Weights of a small transformer language model.
Size: width 224, MLP 1344 tanh GELU.
Architecture: LayerNorm before each block, learned positions, tied embeddings.
Each number is 128 + 24 x the weight over its row's rms, rounded and kept within 0 to 255. Layers, rows and columns count from 0. Numbers have three digits each. The size before them is the row's rms in percent of the matrix's.

# layer 4 MLP up, 1344x224, rms 0.0551, rows 1099-1111, columns 112-223
102:133127140131110116119124123151120096099142142152155129107156113131128063173108125165169158122146157178082153155126156068110116068135132122121128136135139205161186129115133133120130143108134111104179158093149088139129153140141148137153097152109142145131148089137143147135119134134110123089150104095152129077140132137136122116135134185173
091:188104161123114157134166105153135124144114159124140095108160102138151127144111145119149155131110129125215138125164130141117122104116167149116115154119138128155117123146156128082171144129144106116129180118118138098171120123105127135071098111108115146115153150132168152105141123113126127095131132144121105156145092134111109132133152180162
105:142110132101125152120109148114134154099083117121124164154133079137134129110152130104107186110121149150143081148143106139094175116124120125141140055070157129153132119148130126121127140143121143126171128134079152100118099112111099127155093131100109136137098134122169123101104075124155142141153129133141116118121162134121169128101110140140
099:180115148133131166124145145151125135108164136104147148141124118137146135158125158156107145105103102118144147152126143122144125114139131090120116136193154123141107125105129067109130107077129152150117119128125141128117143156111163165179130127154096152133149125150163102133140127134091142122139125116173085108122120140101135083157086089108
138:123147115135139162122128151115081159123139134097138089126144130123104051128141139093116153157139149138135124143114154149162127128102193114127141125126123097120122140108170112125115111104161097160074122119145127117118126114133120127099188150124112113159148116067142141134126079106115122093134143139124135113175129145149174101144158120105
095:118115171123116075087091140146140066120128144185097143147126102159123136137137097157164146140122138126125100136126085158189144148107092122152105092088124105125106111165165132125121129108137123123116124109151112153127130110175128136136108109149153123141103140111146122129145126144101169113113135123133129079133141115074140159144115140120
103:095113132126086126132179177123110132118156122106171177113106145076201126074116142085151115115154111131124146120168093118104156135134135107115146111106145143126128138117086112089118125143194118119128118119106133132139185137137109151122139111079120142146133109110090119098134157098138072123159150112123142136090156114118107121115089123119
098:137142150145144140107158122142119141071098109160119128070114127148123088128092133114131099151096118124147163137119114097107126106141137149147162112147138112139088054099166140170168125188132118122133148119154157119103151125130149067156159101166154129136149117154168146132136093087155152160106123130113127153107176112093129122123138133129
100:188145157106108134113165114169175074127132119156115110103147109131164158125158129072133134147121129107147096140138136147148139145121142164131165112091158137077151122148145108184115089144085139148145137124112175132146053125111093147137115108152155141124113135132139100141123084125128127135158121154108132131078102165153138169109103121122
109:137114149122100129138088114161136193134128095146103126102122144117118104116134133112127156122133125126129134079139133156132113122074148159086109163097113141085082157111127144149122108119141150133085097144128140120148106144093130145123122160129098113140142106127117075116147125136130119143088119096154165150125111146137155135150148117126
108:126087167102161121139115089134120127095128123178113107162127134129134165163110165149109092178107131145125154120144124083148125077121129144052118094121178087122109111085117130150211115121145111114168115136101133143124172131163103166138118091141162107159155107130069116141095153137155122121128156138140148115145106146127141105103162089123
088:091101108137139148148128099120105131153148142159137123149123096128138144093125083134172098120156104142132116124139135121136129149126135137153104133087108135133133114108165163143112135103133126117111120126151147108137149139111109097115107117171086097149124117097147130098073147081144163083102089087120139146174167142107141128115100161136
096:148160137117063123135128125163106136091122095112132153148148094119190143119128124081167150161118140123116147129102107125099135096151131107156100127131134117145116079114143142155108102121145136169109098101101126128134161129114103112141102132162117162135111159080164130144108081106168112154125147135170095152172144077099135135134117121128
# layer 4 MLP down (transposed), 1344x224, rms 0.0552, rows 1099-1110, columns 112-223
097:096127174108100143126130127090152174120107107089127125128139103074125131117125083146110160113112128108167123170132139114154150118143095145143139101147128151113123144146118117144174131168160147070105105147147112142123148142090152107104148200115174133175147109115137097091128131129139156150157124108163109128149142117110124094127131128154
090:109153090120132091112114156162147145184124141120129177148145154082083133147137142161128127147115112127099096109113130107159098122101111099101132159175125104128139138116091148112142081154116132149125113176108164166126105123144091147147154129135169179141160126109086127099172111165151144144155145140140140133147099133109128144089134119167
107:112122145138129068104089125131087133125089125132101120164102125154133137131147135119151128203075132102150134100102143105115125094135116152116130103130133156158115096156126122106112129125135122090105146175098128061091083139108187107168096094122110111152117140102156152108115128140094118133108181147168095111129105098081121165155146118154
092:098142144062128095109126103102131157144142125146140093101148104119070134119135133176112125135130162148161141137112156116125105141175133146119135133109166150126094142073120142126102127096130169113113133128113108134120164126107098118119120154147156098130107172137161156115092176131116155123087117153116119073080092111152137127099160173120
143:123156129134131115152166163096063120133109098148084106136132143111110124131179117162131136120146119142127099128132149132124131088173150134144160151098119119119128125125119110111122114163159152129094132142136100129110113094144108155134173138123122096125117151081149121108118062116129169082140151127082129133103124146133158065113128127101
092:178143115097167098150133143118117156135135149120139085144159150083093152132119169165149125144097120115120112126170177109113140117163112121137116149136133125137174102136130117178132135134085103134112143144127144119090087137102114118123154163149142127107129132111137092069121129123123113142128114118126145161102109122110136110133183100114
113:119141094175130151102125114112122144119114088148117143093125127116122107080149124093099124142106117159085146112148144140155108138159088122151175104153129139111155107101103157141140118105146118137163136149132112150079184146124121158090119100144093123144119123126083107098124125134111149103102124122098121135101191131123112166159083101139
100:151114157111113145109096136137127102133135139113155123101134121131154116156162148123139124142113139141105156144135148099127117138192102125118116107115105100106165116124141086157114171142158152177110134107158120155124193076087136095126133146133090144118100121138120141086114121090101127097123139150148155141131121104108128123142100125159
098:139121093140142190097095127122117162133151135126103154147119117144162099078130158148146132121156172110130129085123114108156150146194069150109136066171136159120123130133126134143130120118093132109124110134098091134154157163133151130145160116135173163130146107149132130137124121087130151133152120124124133122092121131137119100158100114100
114:130102147107076111083162131130121108097072132091118139124126130103140105147135153144148139130152160142137080101115087133094102161127124154089102129132088120131112103086090084106130132150181169148140116149110165172114104140122117129135123112135144132132149109142104168111128111125144181132122134175114108161132162123141147147194133161146
115:119133107090130125140155129152106100145098112155089110174080135135155148167123138139140135105138136123106123152148092171160188134123120150111090104107155139116122103113139097143097157151118117120130118141131106111110141098184153135114090129108099135107180096142121162124114125111102125152093112133156095137108163123096138154156110103101
089:132161142128072116129125154146109077111100166118136105092144117127111088103122118129101106089135090126131120145145142088151102128195132161148158102138153147109084104177120109098166084151142146133105146156104130134138174112145096086143129121127140120153152156137134134104158118071137144154133160145134122138077112160117093122103134156107